From a checkpoint of a small transformer trained on Wikipedia: value embeddings.
Each number is 128 + 24 x the weight over its row's rms, rounded and kept within 0 to 255. Layers, rows and columns count from 0. Numbers have three digits each. The size before them is the row's rms in percent of the matrix's.

# down: layer 3 MLP down (transposed), 2048x256, rms 0.0611, rows 1186-1285, columns 64-127
# up: layer 3 MLP up, 2048x256, rms 0.0694, rows 1187-1286, columns 64-127
down1186 060:132142128165094114169140141121150156114149079112166135136151122158188129123090169111131173126140078131120096137168124143157127134138106164127125091099137133120140130138156139150114116120162128
up1187 119:161106141105103116137136098123121198129134141107115132088075119104096113104146068194137133125126157139174095152200154134157117119111130187130137149099107120152152126137096102113174142094106104
down1187 126:143131162099092110082139124139103143141097155126124112153129182125114105138123131144144129137113125120094114127149124150138107110140126141167122136118153150095129100123116138087127144152112144
up1188 071:140130095142166114128137113081178132168121159096108091137134130150151116123151118157091118128117133125126136156126107123122105134086095123169150109131132089167158111121113098123111158109109135
down1188 066:145107122126148103134124166150154133093129109175167132068120134120185137146147100160093154142163136164108072173109101106126115113123124161129125161152123113139156093073105129106133134116134102
up1189 073:134140083145135123146103119129147135139123144115117107130142134152126098115121100162099141160100165104113133176131123115148119129078124168113127085125136105133144111113115109132149148091110151
down1189 068:090109146080071132144136153145129149125112116174133156125136105111142154142101072092125135126167170133155166069142139106102156168140136148113118072123143131109111131138122117156119149161143100
up1190 068:146136081158140137133124121127182153138126129118152107126123129141139091117132097160120129152111133117121144168111105110137089123116103145119130128144164099172175070111106132130138122099115163
down1190 051:130120091126125124121159121129109110124127095108115143128114115105122148112142085134180141118134122149083081140114163121144123131098154121115111147183129172109145158125131097114143164106118147
up1191 066:112176111153162122123115144114175166168154158102103123131081117152135097128087146179127126128108140090119158152143112102113123153097127175110150121131161107174165100118142134116137135106150154
down1191 059:096160115149139131138138115146125156146149114151157140137119123109132162148173149077132156078086102123102107140125111161100110133183099101106107113152128147117129135108123164086120122163136132
up1192 074:106109124140141111145139112094144152170137126132135075115131146146126064139132118113074166130127132121108144178131129152112123136025106160135148102129177074153163123089079127131139137098136126
down1192 074:155067120126137156131141108123110114100146108144124103123111111143144117129157119144123117104107126098073110121171168127145100103128203108124108112094131126136146090112120141078158108120133172
up1193 127:150132096146114150149127151138130102160144172132143121107147126141118103149093132158115162162131125154153117143146121128128124147113141151143107150117108135158143103116132138146205080125154139
down1193 142:165105125132116139108145166135143112143149173133134193135124123133088143137136154135161174120116101146158122114136146126152105132128143157136113112156111139125161168123155161128160160114122092
up1194 126:091135138152141151132102133150134141151133155075146136127166170129166125126138134118075155152142148106128118112122119160134108127095139109139090125150115107146125105114132116130134150143072140
down1194 131:107117174164158128112135096140093132115116103068162117126173139171160154127149142155117146134118134159140085103130164145106127125096132138159087119101110133117139114082117174137110144130095103
up1195 129:088136113143142147156090130067126117131157181128114110139138091191142145176135098121134164099115111148146136133125098115165140135130129132081163120112101132149133125076112111091117134104138157
down1195 137:076107101099125121182118156126135099137093118121109127119105112120154160106142104154116122108147135154091144084119100090153107117136161146132152155116098134109143107131182160126133089126128109
up1196 076:112143095157140119102110093103164123133121151111149122150098109151132092139118101158113115177127146102120169144157124115109134124096106153131137095077123126137151111109102104093159143121114114
down1196 060:156169141118127127111130115141087127106097145119130115135130170160086118175100177128144136107072114175096121156077075129093163133146144121116147146104137112141142122136142138127074155074107177
up1197 066:100166121134140105121093120098140158148139137148134074132124129138142072114130118162123108139100147125156161154143093132105101131101114166083141100128162067198163109108104114162117130122102168
down1197 057:123073146139166133110134095159128127172109081122127123113138139110096143143158177080124145115107134103138119077155156099113121127106144117128116120099144136096147155111114107141136124161099107
up1198 059:145169103151139124123120080086143140123120176127128103115138122140129080102136105130118160134111161108128149127110117114093096126120113146101157087089136107199140122114124121127121130135146142
down1198 049:134089140131094145126137172189156131159069083164161140171122109140144136173146111145110137131159112142137105155086150120149114096157121144150127124145114127140114130171127173108167147156107091
up1199 129:142124126100141108112142091146136140123128168152137126117114161086129071129159144149135120179103142089120133127116118118111142132144070154115144119134140142129133134131154159151121138120100118
down1199 137:141111158121119136146125135187118134114119119160098132142154151109130121101093172102131114115135143091121171156095129118109135120137099117110162113133133160102105144127143150178142130120072126
up1200 101:102125170139129112091072145123110159121158182103090100155133126121172106123126124108115129139150104132102110106083120144101126125150132120128133134131124109120146103095123110136144142075111134
down1200 104:112109153087117173170152140181152120114120111150142120125106154131098109180116135097126164090156107130144165115114166132118108146135114163137113136118109146133086140140143157117146109106145126
up1201 120:123162145132091102184128153129151102119114082118118069147107111181110112128092112142108144149127109143118178150125110118095134139155139144127157102182152098146124071118127110149155141141130135
down1201 127:146118134156123102146148134155102131080156125150129155128111131140158117115173147143123122119108148169173134122106114135148154130097116146138132135197146129143100124123128158162160119129113120
up1202 114:122131136133138135148131142132151128149143147060128123166156121098109142151137156132107136148143145110133136134123122119110123125102104094111118118145134135114072140151074077135121130193134102
down1202 123:152162148150077148118141175107119127123146123115094137145152128115114147101132140118134121146168123097154113109145102148134122179124083133079083152106156108132089111142156110165118107098142121
up1203 057:137132115174155142136085115095145148167147154120130116107120116152157096114121111147094189146101120123140140164139124124143107148079142140114166107075179095169147101129097115156139142136136141
down1203 037:091133102144135144076106157095144138132121102150117124106142152119092155167088144155122127167121101120115095103084159144156134131139068131135130106156150122080126114150117148129123079146107125
up1204 064:144146102132143133128135129095160132173132137092144085149134112130123107130114087135113157146088143133130147136145112106125117137120088138139128110134173105146150087136140090116146133116100118
down1204 066:106131133082143119121153107189170128125177139095136139134160170132136111123128132086208121125159143151186100134128154182152110100167133145136137084138132110127122111149151136110156120149094150
up1205 055:124174095135160114133077121109155138147160133109141107131114120142103099114102121138106147147096119098106163144123106116088122120104114152120154107131132101136128095107105104171128160069133144
down1205 030:129108160108100139111090171167101142127136119129104170148126120144146134135190148122147162150157144178122108119089132149175126105126121155099097175135126155103104111139153150103134134106137077
up1206 061:118196086137142135126084092087137154136145127078108103100101151172143090117123119160113119161112131092149187164145130119129108145094128132127115095138146100147131082103111113134142146128127136
down1206 047:116100142076081173142130089142119116148125123141069103103100152127113124127155113092148128134152144133132117143130131110112113121179185164104118185155126118096133125123138138088122111160113138
up1207 117:129127101146158127116121146120114102122167157126155102124124091161127123103059156144150091138114160154106129134188110133103136156124133162147105156165144169133140147143140091130114095123155123
down1207 120:118102101124150152097158139089123141140118141144100149109124148158087182118129124090152135120120132139111150144147114110139124138130132118076091089134160120158120142132133121104099118157166128
up1208 129:115137086171128093153068130072122152143137126151156079081129172156115092158085166110083110138121130114111104120130124133137110157090117111141149110116162112109111115132089154111179147136114142
down1208 129:145139155146113088137136117111112164108099130145160136158139096172080141125116128107112079140109106122093084128104099132134138156141153098119155069089099103113181131153106136163167140148103105
up1209 105:104096124171145156165149154159144153107131142086138097108161074138126090147107133157137113095128142117137129159122095133098102148143152118139118129136136089138151129131107144104151106133142174
down1209 107:149123144108119115142151125129162128145116100175156069124141129167126107117121138109121151082127169110142139106132155159156117134121131121158092099141127132109106139100158134131133084169113144
up1210 113:130129103134102067135130072103200173113103090115128135113135129113132108115128138142074127174120140148149113146156137083125089144141107144115136142144126123131153127158124125133113138116132102
down1210 117:152139120132155147160125140174114117143171130169119130106125130113162155083136106114126152085129156123141151154078126122102128134094139152103155137078099175121116105106099110138071180152138117
up1211 063:114152113170118140137114114108132158149139145115122078149146065140162097099128138134130141187086133109105147141155127089118138146099106105119136111114149087154182103088123132121112145108133157
down1211 047:136141142137175092177150146121128111102095108146092099094084141120124094132124107166132152141113134146128141096086086108124120143146099129134128124185126115096133156160166119147099138141103128
up1212 137:105116106152144128196076137128140120121091160128145164101131118125142119113159168132096143189118145139116117131112116090107126155129092141138153079123163124103169086127118138157130116138104188
down1212 140:080118121067103125091155165116149144136083145124133141080102133082058150148143124141070147146097083115137115177109168135144157139128112113129142130117124134111115127164104126142105134133179115
up1213 124:155169154115164096151086085110157116088129166090129098132168150162150106151119122135142118153116111116104114151166144135145132114088136123135159142170111117131128129065161118185111131132095124
down1213 131:138139146108135149145141123163139136106101145082127113139197127142156113123113175115120095113095138124129150101121107135144157124085084137116126131133134140132151107127165134155135095158121107
up1214 124:121117102162119152188111138100142146105137157150103100100160112102119107084135109193121122113137105108142127125102129111137127133115095140141109141111166119146181120132075122187150174100095118
down1214 126:125118067160124110139123128152115123151114143088127101117133154126145126083107101168127140138149151069133122110074117133100128131084159136131051166136171126149104128112103117181122122091125093
up1215 116:147134152121182129116149140114141151170138137125118141112124155103134130090110116106107180160114103063102118120109167093135092131130145130140161094133066122140115117112160119131140112149130141
down1215 125:147113139103118146149082120102118132082122120153130122040124151096118139145131094134136147119125139114109164158163178140134133116164179127153107143122101094177130113155126098141110123134153161
up1216 061:114168069160153092155096103125153158152152120131109101118111131141124081103130097190094140140091114118108166173130115125136119164115124145105140132120166101185142118113108114150131134112092164
down1216 051:119113126116105155127133123143163088155145120098095108151147111133117157096148084071121134137127147124134131098127152145117113093138174127122164118113145154127083154100165140125140106145177088
up1217 101:140106176134130137091109165105121123154094148141113121181102151163165141180125139159155131082135101102142131137134067120089139133130148130110130095138128119111114113116064173116123175082079142
down1217 106:108102127120102162130118163099152105137125146158196147105160120136115139147110118125138143133104129125149113101145144114132120100140114133135110105131146141141144119142113149116131143121133113
up1218 110:143108170139105136170133137137133173162156131153110124153111153129195100111099102126131129156095105103134134105087103126111153136126165120135117132152101130095105137055143112120089140154117158
down1218 119:140121105122137145127158087090092122115146103114133117160141174106095095127142155109137101118125153090127110161143091144121170118112147142101107104160157117089082174155115141065146080105120126
up1219 116:112144127113159129126104157126118115157104159109072131140134124126117109082121151146123094116104114134143139155144162115148130183125141101092095148149174148135111103147079094146132175109145136
down1219 120:104116136147147148167089146126141136135127101139102171130124134128104140111136103130101133125120098081148128144119134114096106109159117124130096163134160152124149067118123124153112135115092111
up1220 061:171163119130131124172125135094163143174157144132130108145113132139130084125158123160117151143101156102105148149143083136101117145091131162103157109130134072113145091131123112133164157131132171
down1220 055:150158157089123140102147149136095093143121154131128145158157135098099143139135162133123091117139134121092093102143116112101097124128101089086122157152089166091118153120142126135096132124094121
up1221 063:164146120167118118133124107083166122128131155094119097133114122139122120115109077171115116176100117133134147152171108122120106122116127131091141117107133119143127089111105107124149140126126148
down1221 059:167142139101102124091117113115131102123137111136109110114110105126112118152133125107174130153120130170162151120101110171131153109133130112079134112138106134145158152162158134144116169193155149
up1222 067:147139116136148147133115072084148140122105126110114123138161094149129103115107146152125150154110173143120128153152113112088126151123095172095132097136173107176144094112114088168122107122109121
down1222 062:125110148163149091118138152153113118159079095115122127119160153111117113123107073147139136155088163159114139173116141148130113117130105128110118137122138126133141115139136139077103124111184118
up1223 114:119149134139163110107161126098160158137136120128101125162153144106133097137139118133122108171133183113161160170120088124143138124100103123136125119106113089136145119101130084131150146128145171
down1223 121:122118122131120170110166128116155131142136149188080132130136130111087147109118127121140128114145124147149109170163130128128107160065120132143121150130132091094068169126129131136089137179149133
up1224 079:149189114144108129158096106123139146145150168130100120120129144142140109113152109160069141153101127126114164145128127130135115170114097156112173103139139097140134105122097116137134144074145143
down1224 075:120114132089156154131149147105127133132094107137134143112083142144117132154151138138156116113157116122119112095134126096079110154093083121157099132110106108166150125147151145123101136143134105
up1225 128:171162159140132096111109091089154119140118118109113106147155146132127141091091079117109115125128160101090091130098104157134117137125147114114118113151143124132108078129133135095113134149073122
down1225 132:098143112127171094139103119100100106110134174149190139125130087125120176134089131108181092135130129133110116133144130143137151123139127079117099156146125126151099085154130149148132091122130117
up1226 061:146168098166130121133103099090147165150120154105148084138122128151137076137094087140145115142105141132107135154115124113126100152060121115105137130127146097138143084111091112096146155127098161
down1226 046:133149113141132122128147124128125119133117129143150142148105141077153141108134142098123116125115159152127116111133122123153127132146177150131126155127131107091128145128148127142116134120167163
up1227 118:131124136123108099115159174077126165151142157112083114146099143148113147128114125129139147109146128119124131130130116099149104129047096191147114129123148140127109131153110125150166152138123123
down1227 113:124089115162108126101155136130100089110118144160131136132102136102155140115126127081138159128120118111100163109091132148147112124137085159154118165147119143172098127157106145116077135166132127
up1228 112:099145127125111106138116119119138128109192112100134136174060145131144104073083118146135145151123115117121160135172105142134092124102097117140130143084092147123118127122136129161147162060138121
down1228 124:140116147132125114146109115135137171101127124106110091111139111111115137154156131154124144143155117139159118105142147086086109148150089089084103137101120111108126092129113106145150140129139136
up1229 117:110127119187132143150143124090147107181158150117148148140136167147108113142125090121131130127137106142125136171121141083135146133065097174147083116147145147187150138128087116152120092132102150
down1229 121:110159143153106133126114086092119111134155118147157117133127107154110132112129077146134129135108101138144073118074131144104128139121163130090111139131138097158139107137144176099118113146130149
up1230 131:140135148134159104159126159132128133097117082100105106162121087152111089143131122123128075172104120146155126160125105116114121114126104138116142070120126154149100060154095113113160123107132126
down1230 142:138107123119192142110166098168051135112143132162130119163085135167157149118154134140163114114102114130136108133141096149124140104147158111123078111125135128093089092159126110146138127142093127
up1231 112:091134152146168121153095073111155094151153131121138112153124166093136142100113137109101160139135128119133114162106121121143156126117137146145101116103093069138160060096110155109164134077119152
down1231 117:126121148064095153113138125131110132115111122184089135143087143099136140115134085117114140149151115112110120193129155111105132139157098105101105116092067154115157114131133098115157162134099080
up1232 068:141152114155142141126099109093150148120156157122109112126163159183127075111089133170116131095103148097107147183141119127110116138119123139113119125113137086152133115138120097120133133088130163
down1232 057:074107114093091142131070135162096053144131166121134126103109176146097145133123168102121127076135141144130099138108153163111123175127121116147094147136165122096110124110159129107118096105169100
up1233 100:134199130157132136148099117143130179105133121117136080169110107148147129129150130176113121119116137139139114105113142153121152150130133158109141144105094141147170127135146125100149123116154149
down1233 103:103130104097137156148152157150161181130137123155134092128137140110118126127129091135106101123162095092124175152117116115125180132101140131153149142087118101108087104124150130122097145127140128
up1234 108:081141137161097109157109138078148149148133124104120130144106064112121118150119153126089145184164116159121106131162088154096150128105109115163103101066106132140122117143098165117125162137114185
down1234 119:131112133116097131129169110151141133127103107135118039115116135104144131149119138149097109088151134152125105129151096131126124183140145150133162129126153178139100134139078129085144107123126125
up1235 121:172141101107143144149132093170142185083131081133155147139073107149122107142155134162101129193129154154155112127112126113141122122118143198136108174133132113107152147148101109100114121121134141
down1235 132:133134140130097104106110134116121158148142148144119123113137154147134137120108146165147103092135117124127138156110122114126155103125142158117134159107115124121094145095143083147124137120111083
up1236 089:101099124131108110131134138125139153185101121126113134133139109137126140106119084144138133121173128047106183149141125114134124115139080126130179123157129138118129113136124102132108163107131136
down1236 104:123175113057100110125121117116140127169094080152117128146125169127087101101135116100110126133091130172086109066150134137165189117116117142134134125106146114067109151089125129163084137134127150
up1237 118:129128132106144107105153104136161164178129103074153108126107148182143113116141135158102151136128139111128123127146135153085126165116110100085148134099130132175169090103167115122124137091113098
down1237 126:144137126122112145110156132106133135130116111122130108102102108093116158176062120167121117140116134144157123116141147165115187137158129119156147124121144122122156113136145105120110109103099157
up1238 075:124139108142149134127126128110138155154113144102122109134161107143119111137118102159096146161080139100115163116161093118116116130096110132098152118125147109175159106122137101137177126117098169
down1238 074:106132123066120113095185186079141161116097142158109194145134147133132150154098117113128146123147122131135090122121163184136157091131133108124121135135110189159112137100119116095097121100086136
up1239 119:124106099098103184117114116101133112171138111093139094109072135193163126144144085109147145134124105124154110120163131121157156137088137168120101102109132136119092133139105107106137139103137141
down1239 127:113099126120134126126136129102153096130152145162169127173145127108173136110141133103107136118090105075119124116110140113114121095115176172129159111118119129159124148080117172119088167193078167
up1240 065:144132110154171119121101124091139134149126127112140111117114102149124102118124136119098143136133153092130136152132103127121132141073116167092123103116122072141174109121113129106114143129088125
down1240 054:130132120084139109113109139160140142105100105087133135127140160146130175151129158146164118146134114156124112160115106105155119089071142140151135163109123152112125139121106159118110142112154159
up1241 061:133141104161128119150080121099134162142124124139114092139117124148125068124159107144077129172112144125111129154147123105121121110097148149117167125140157084149152114126100102125146116126129121
down1241 059:147166140102125112097121136155145106087127125136152079125108171139133129106087135119150151094161156123100121101168182163111125116123141124161133156116123073138183133065114139202128127142120111
up1242 116:124115149126138130120082136104125144112166140124172062141138130145157123162066098160077149121111092137070109182122148109140134170144118176092104117092126146115142095102112106088149099073136112
down1242 122:075112128117128124120133174146130154120104095147155105109128129088121142177112131127114111102118101107131096133079118094164136089113115130118147142123108139130106115118139125097133121138120108
up1243 065:100128135144150149122101108117128156161141175117117084112133127163142115140147135163119135120126157125130148184134102110098111132116134187104120114112101120138164111131116099117155112080138113
down1243 070:157140145021102126057147126124114153136144095136092133146127123121104137164161164098120139130090136131167110132111092145139153119160162141136083107152114102097121135145156110154119134085146110
up1244 120:131119138136133159100111114118114158170133137086101085148134100143133130133114113121135111142144133071119180152117156151139154136164097128109165131148112081145101075113139111128135144111144187
down1244 126:142131134134123106108112106106176166123130113088098127133100089173133129109146121131109139140110158088125150111132150113141120089134134133105104133150146078094173147151158123123169163146128149
up1245 114:147159136191109076158141118154134128136170100122136124180138121147144130159143108137140070196110121157107155135123156136137123104148125134109215141117111133152157123129165147118124177104100117
down1245 118:133125121100133151169123162111130083137128107149137081148131102136105131106126133139099189120131102136124132092119129116134112126118107167121133165135126115117158108103127192153144124138135130
up1246 119:150140109130147138140150128117129151168149136085117134146118166092140111086139104117109150113146091133155139100144150158114146143098069129117140137156111088112157105121086113116145165066136131
down1246 128:143126094123121131126100129146073131144109114151140151133123173170165091123104163169135124116107108147130084114148136153128126070155077095146129103118132127102162055094126112109158167133135094
up1247 067:129126110165163115150089123104145128163115138108144117152137109126134099161115121133126144158094129110136126142132099093114134161086116200134143121114137085164136089115095086142138109112149128
down1247 057:140126114124149123110140144168167128115131119110131145122136138146166108098138129116146103149168138152103114115133157139169072141102113114128105175131152132122163126169177134107146106139131125
up1248 111:094167102131183126127134119157176138142124127127149137154119127177123131100065118103139097179126128143149103143162129140123130126121139125160135106133124160109163135143131094131171112120105156
down1248 111:080123101112126077091152129147146122127119136150100141104136099129144140154117160115157130139150144160111131129162127099123123111145158094095164129136137078116126120148138131139116106177130078
up1249 103:167144128096106155163106105176112169131166110076068113094159124155127104110119099123126132097123124137177160124140144086152140154114087107090158078080141115087126103146124114129097186100110131
down1249 106:122144115156119126140122161158123118132110116145066133143144117147107080159160160113122145122147130172132120112132114178154121098152075103132124142137109146107103121183087150152101128126120173
up1250 084:135141091144116119153122131108161145137138134089146092091120091103155100121130089119098163146062127145111135131118138126113094140127091183142146130143143106102124138100139146145151168143157159
down1250 065:179125176102142115115132156139175087135171103119130111123133117121125144143104102130123122158126144191155150128144107097129120142119097106170064143175092098143161152111202122128128097087105150
up1251 121:111124101129147107085144114122155151171123132099100107119124147130185115096139099154120136130107166114137171141157140116135095118131100105121152114169149120127157120131109098095145144109154127
down1251 132:109179089125124099134116137089164159124075125130126148144110133090119103126132122124145090150124117167174111120114137155125108139185166130140126129162166165115162104122177079111144142128159119
up1252 064:171154087147118148142097104120139136146140131138093118129132120165104101129144150156109138144099134126159154164156113148103104183101143148105120129097124096138121162102107067135154132119113138
down1252 056:080116139075101131141117139133154140158153128146094141107103116159081092128152111116127114126148124147126129120122165132109143141104118135132109119168145124126160132136116135113164113139088116
up1253 128:107167124141126187115108104113098132136161106117114128148123128121145119144130104156131104111174161074117127196125122075135137119119108125135135124124118121162119109145156111111108095095151169
down1253 134:125141137150129105078146133112152108161185130131141160121150190165099138119115123093141114090110184166155112129123152086141162074143114111140107133135120145131090141093116154144131098138131112
up1254 057:109127094142164113122094111115152134135157121121124121108149097169154093125125132138114111157083129114116140160144128138115141140082128158081131088128137070158174125086122075112124124104142132
down1254 054:132133125099114102113080130131130118139129166129170147140170115142151158144135146067124152152173152140128132138122144149145117095111098146128128094106144099119109141100147135154138174144146113
up1255 101:076134124191131108163102112135141123127167145068141126151107137160173129101125095101105179124116137164094096144133122167080171137091130131096131118156103136168150129092111083104153116154117141
down1255 101:145106144158101096162128156087150155107118156130151117094094161116129131142120102119142154157132154131113147102113095137123092113126116162153156101145151114161158130071124133102140113152173114
up1256 070:156131094140181160138123108095158170151140119126101111115132133126136078133123110127114118155102136137111150139099118143104104153055115151144152092113165105160127106096119083106146119097113168
down1256 063:128089091123106158148118134130132129106116157137117112145126088129155150147143118166110174111136162120179113157115124137129097114133085134128125136162152119127101117131136138120139133125157129
up1257 060:144176061146136154123150102101156150146150107088121145127151102154139087124144113152117140121111144102130158151111110101097108152112091142126156097100127078150184107107120118136141127118129153
down1257 048:181152187166101121166131094142142131126164119093081140132072128102138119171083115134148122131138113137140122151148090152149121123188124116136120110092135126148173125142160160101136130141100164
up1258 070:126140106142144097118123120109159131129111149078120084140131121125133095123140129141103127174101133102134144185146138089134096165121123139109108080147106105137129093118099130130142137124130135
down1258 062:106134165129135104114113148156143121142146144125121116140138120149148125142090126093108157155116153128127141133106099101124098077147098127159073118148120132111133175145072072152081108162124083
up1259 136:142163124142138070151120146099151110155151177094103108087134106129133108133117145147099122184058168122104126133123118145079116145148121141078126089154119134126195090135150101169122127114123142
down1259 136:135106065158130090109147127128108116169091132122120122099128111152152181152137119152156144151128162144115129146101116141081091093136131147159159166167132111087136135114115129139106095113128121
up1260 109:098121135114158082116098097090143153123156163123139121136167167185102112157129120148090156145134115131116112138171116112095104133143086184118157128103136119129185125091123132134125113124106185
down1260 103:126128142066139197132095153106163086149102104108115139111153128114130135108109114124098187122198109178124107120135096151125158083108114140109170110105130130136151152104139137170139127089159078
up1261 135:172169141128134049131147122109142145203106133134153082149078110152125112085143084137091117109142120115121169132187169140132157150065136185127121130141115092148137119128079133138133114130154135
down1261 132:114124146121108107108173142126142138163111142147133142100134115125082104151148093115118104124140106171129133095139134106122131137166148099125092184170124102141147147183137153089129110139125105
up1262 060:128163122143124142136111095089143138169124167121131097157093125166133109137117090157134134162141147092126160142149146140121145114121106146122126114118131107170167113110133093137126146111127145
down1262 046:114103100115129150118133170147168134119149130142147160166114074118145154091158123129103119124170130118149117104144089143110141098117178115128124152124122102093127095123165114151082109075118110
up1263 067:133122106118154128108111105078139148142129145131119114138116125128124090133111129137090196146115127140118169165164101135114127162053123138111147111093128105153135101136118122142124150103130137
down1263 059:084126101130114115086133159106132135152169117145163136110136152182141118116141116129084127155155140115135128128108098130173115183154127139129103140119150099154088119163106130142131110102163146
up1264 104:148142112123129115128086113154145132116120122145112129151115089104113183126117119190115143136101136158127174160110111095153117128118110188098133151099110130133170109149130109124083162128127094
down1264 107:149135145150162141132098149124130110153154090130124114111102157140178103149102093128164141099108117108111130137111110126131073109081113153108118115113137118134087134126131123120144171165109148
up1265 098:103127143125121169113112128122156116162170144114081138187113114114102146136129132144138159115127094107084158176091130125137181151114093172126145131074121096133121120094109156149162121118107138
down1265 101:126131129156131118129119126123087105122147100184119139131118139133140125175142125146134175111139143138132118117132146135131081122151135152127111134126082114136105107148118176142134079099145102
up1266 121:139116148118105109104119162132153100154128150073137127137122077152147120097145147102117135142100117138129124140153112090125170153090118158127143104132189120115168100117128161146146125103077125
down1266 132:134119140114090138091194138165126101133109119124161165145148121122108155184188134150109154139141111107146124101138111126172153129067127112126162114113137136133130144126138137104128179093153130
up1267 137:121101166114085125119131134141210133144120146113163117127159081137103107129156141138124121113145136147113163149119111111127150127086136191099143097132152115115161109138088121128149137080150118
down1267 146:116137145128126100139141143165172112110118135111195147106151114139093165133160174099099144121106114139119109097113121088102126103064117171148169109123118129080141126137132136099129129099141182
up1268 082:108144098141148125127074141080156172140150175130126100120145124162136096126130104151111119143113144112098136150117099137093121145091124157092161121099161131144163118139102125145149141094111127
down1268 073:091100134121137109102119146126075102117113123127137106144107099137117122118103137090114100118148126129125088148166146131120133133129150142133101173121127147171112142115124127144131112162130154
up1269 102:124097116148151149095096137132124177132143181161099141162158154141130166138079116129155092139111106119101147131175107121103157158146127131139170116119121117118113106138097160100120137082110140
down1269 105:114140145137150138147130144119169156090144116163138119119179109140109156116151154108121133147154159175124104122123143119122122121093107148145113106147139078116131129143122149103139127146117117
up1270 060:105128091141167141139097129091141140169109163135121120137163142135153083134128119149104122174087136126111148174178120135133139138117129150110119107124098120158151120111125117115115174101126143
down1270 048:129141160114114120072165143135144151109140107104131149165124124137118159142140166137134094134118120206189129105118158099149167117155132103095142148141151103125099129152154121104140114090169103
up1271 113:130140135117112092156157119119177157142177139124153141126132101094142101103142083169112190095160134135162130170125141111129139136137141114125170050092120130120078155090112106110150170117156114
down1271 115:123180165060150098136144131133161134137157120124150115160126130104129157121146192114134136174127136134101135147152135136150093117156116066145169127130125129101100139143116111104133157181164127
up1272 058:150135137123139130125098102142141136164139144095120117124086150150134079116171135152120125116120138084114147167128114078098119160110127150117137106143181068164120110133110096141110159115108170
down1272 048:128123123129141143144119125118088132130091118141182132125123147094121127143106113163100081119142140108132117151150136138111133142155137130108131129126116148137108144122089138147142126133150151
up1273 118:129170122118130153179114158077142123135143135092115114121162091124143138076082098139108110147139104063117128139133166170116106143125103114103128098145105131131111101077116116159137153110102123
down1273 118:142168120136170096121162158140121130136137112161145128096131123152131115153133165123151079104156124128136103134126162169138150120176120096130131117133140159133110170154190146152124167152149092
up1274 068:148176124113142107159117070121118168125107135087112111122131106123123092127142121155103138131098127123126180127132075116125110137085122136067163107129124068168145126147106099160138133104113167
down1274 058:116119148083103136130111099136156112121152124167126130111134138132159104122128144149135100090113110116130104074083105100167088148141112133134134130166153216121125141148160164136091109110112128
up1275 127:125129141133116100163111133133128151121108106161164084145098128140137095146121126129122149142103107121149195138125063070110160127133125124161129113111106134113188097137119153144144170124137153
down1275 139:122136145090109083080120152150113145132147142096138104129111115132120136124142131134161106136147147140134096105133125112180105091095098082128113136133130120070140129139212166131131149144149115
up1276 130:114145131143114130175131141150124128147138146145127101192157099148172110108117127146090151114089119140090124170102153062080138115114107141138121126082150141130136139123124144120111135131125124
down1276 122:141178135121129104119140151162085121158104104119154129112146095140093137158109110117141134139178101105153084182095172139114095145137130101130126129112168166124116126136142088096103175142137112
up1277 062:141173131128124153166100095076170164137139156104117103129139139178137081138152123131118124165121095129109177169141122143107129174085135171123161121121154087192141082091106114137169138091123122
down1277 052:052130090101133125109112110146158131152072111129168140145088083148123083150148167135128133132141142175140109133137123158115159104124134086075113117168100105098114108135142117100152155102138109
up1278 105:089113137139091158087147092132130129103106102119142142085119147157112110120164093151095141167117135102155137173156157120133133116120112151131139118129150111130097126138143137163134146136085104
down1278 112:154154132096119130120096091152160145110101130127081141093099147093114139136152106139106091108105118163099163161118145130126141096138092115139103130162099132164131127141138105123137114136132128
up1279 116:175144139165127115169107150090096118147151098110097097143113105109157134135141101098142169116075123124090124150157160171113087151086127121152157114103107110130107134136110065120139166128176117
down1279 118:135114118155157095163087175125155149109162097103188121097145158115097159141114171084136123127116143161134106127197139143111115145122132139144138117095140157133132157155148118171127128145156137
up1280 056:139142098147165110144122073096141148152145125099111095134123136125154110105178113175123148147142154093132161129121122144102118143082131160117186131083120116145130119117121106162129154120104160
down1280 040:142119151145120098118144154126113158132113095166141099136119155123136180103077117089118093140115124110146122071132127104107115154177122099138137153113118146101105142119124141087121095123159160
up1281 132:145199125119094121178145130145159109155165124099124089137138124205154122107113139205097109122132112117117118144125120138089155108127120115113143108129135126162168132121150134101095151129089121
down1281 135:140183141091106120151088135102081112146119122133141088126111124133135137158128170119106136119158130153173131140111092132124195089145126079111106149123114121158141133120090155113122147110165160
up1282 117:141124135104165078094082154124132131128138155108101112101135134102164154115128112148099155110133127120140107139192135131128125108125127172162126133118154128090159125108108122158095137100070108
down1282 120:077134109143135109144095179117154080095167115158140133173153132177153117159108116095095116124141115146099155094172120126095126141129122144087106108142128092156146113154110140096101105161144124
up1283 066:110153141190169133186094104105171151156142154109103105140122108132151105107153087184091114167110129101117150166122145160109123149138106189121138112081127119142121088123125094140121135094126141
down1283 062:136101161099140174094126088167111116100099100093114153123118140142127123130121119142108101109155146160129131096104119111164134082158165126080154121112117133091110138147167121132105144146125059
up1284 061:133160087143151097142103115116151136136138114114125112147103121126137084142147072173135143149101135121124124148138103082125123175068079132126148111118147092161169116115139104105145169118096162
down1284 036:145159180113106128082144143136145083135130138112100136112166129099103109136144171153159144135109138152108091121145145157143121138144113140175141118159093090127155079102121088139139100150167127
up1285 063:125123125165131139135121099101167171143160138103131128167135125131156103126116093148103132150092124130113129164137122114088104126096093152112141107118149094158153080114128100114154138132105148
down1285 055:127136118115133175082124107145091181105147101146148158121135158109122154131133145150116113123144150137150108095172133126137134141162149126155132134101109143140148134157142130042126086097167109
up1286 116:139073112136115142114121121113198122113164137105119061118109141135128092157112104109158144161154120118122198129132095098141141110075080134151120120135140133118104112132121119153182103145094193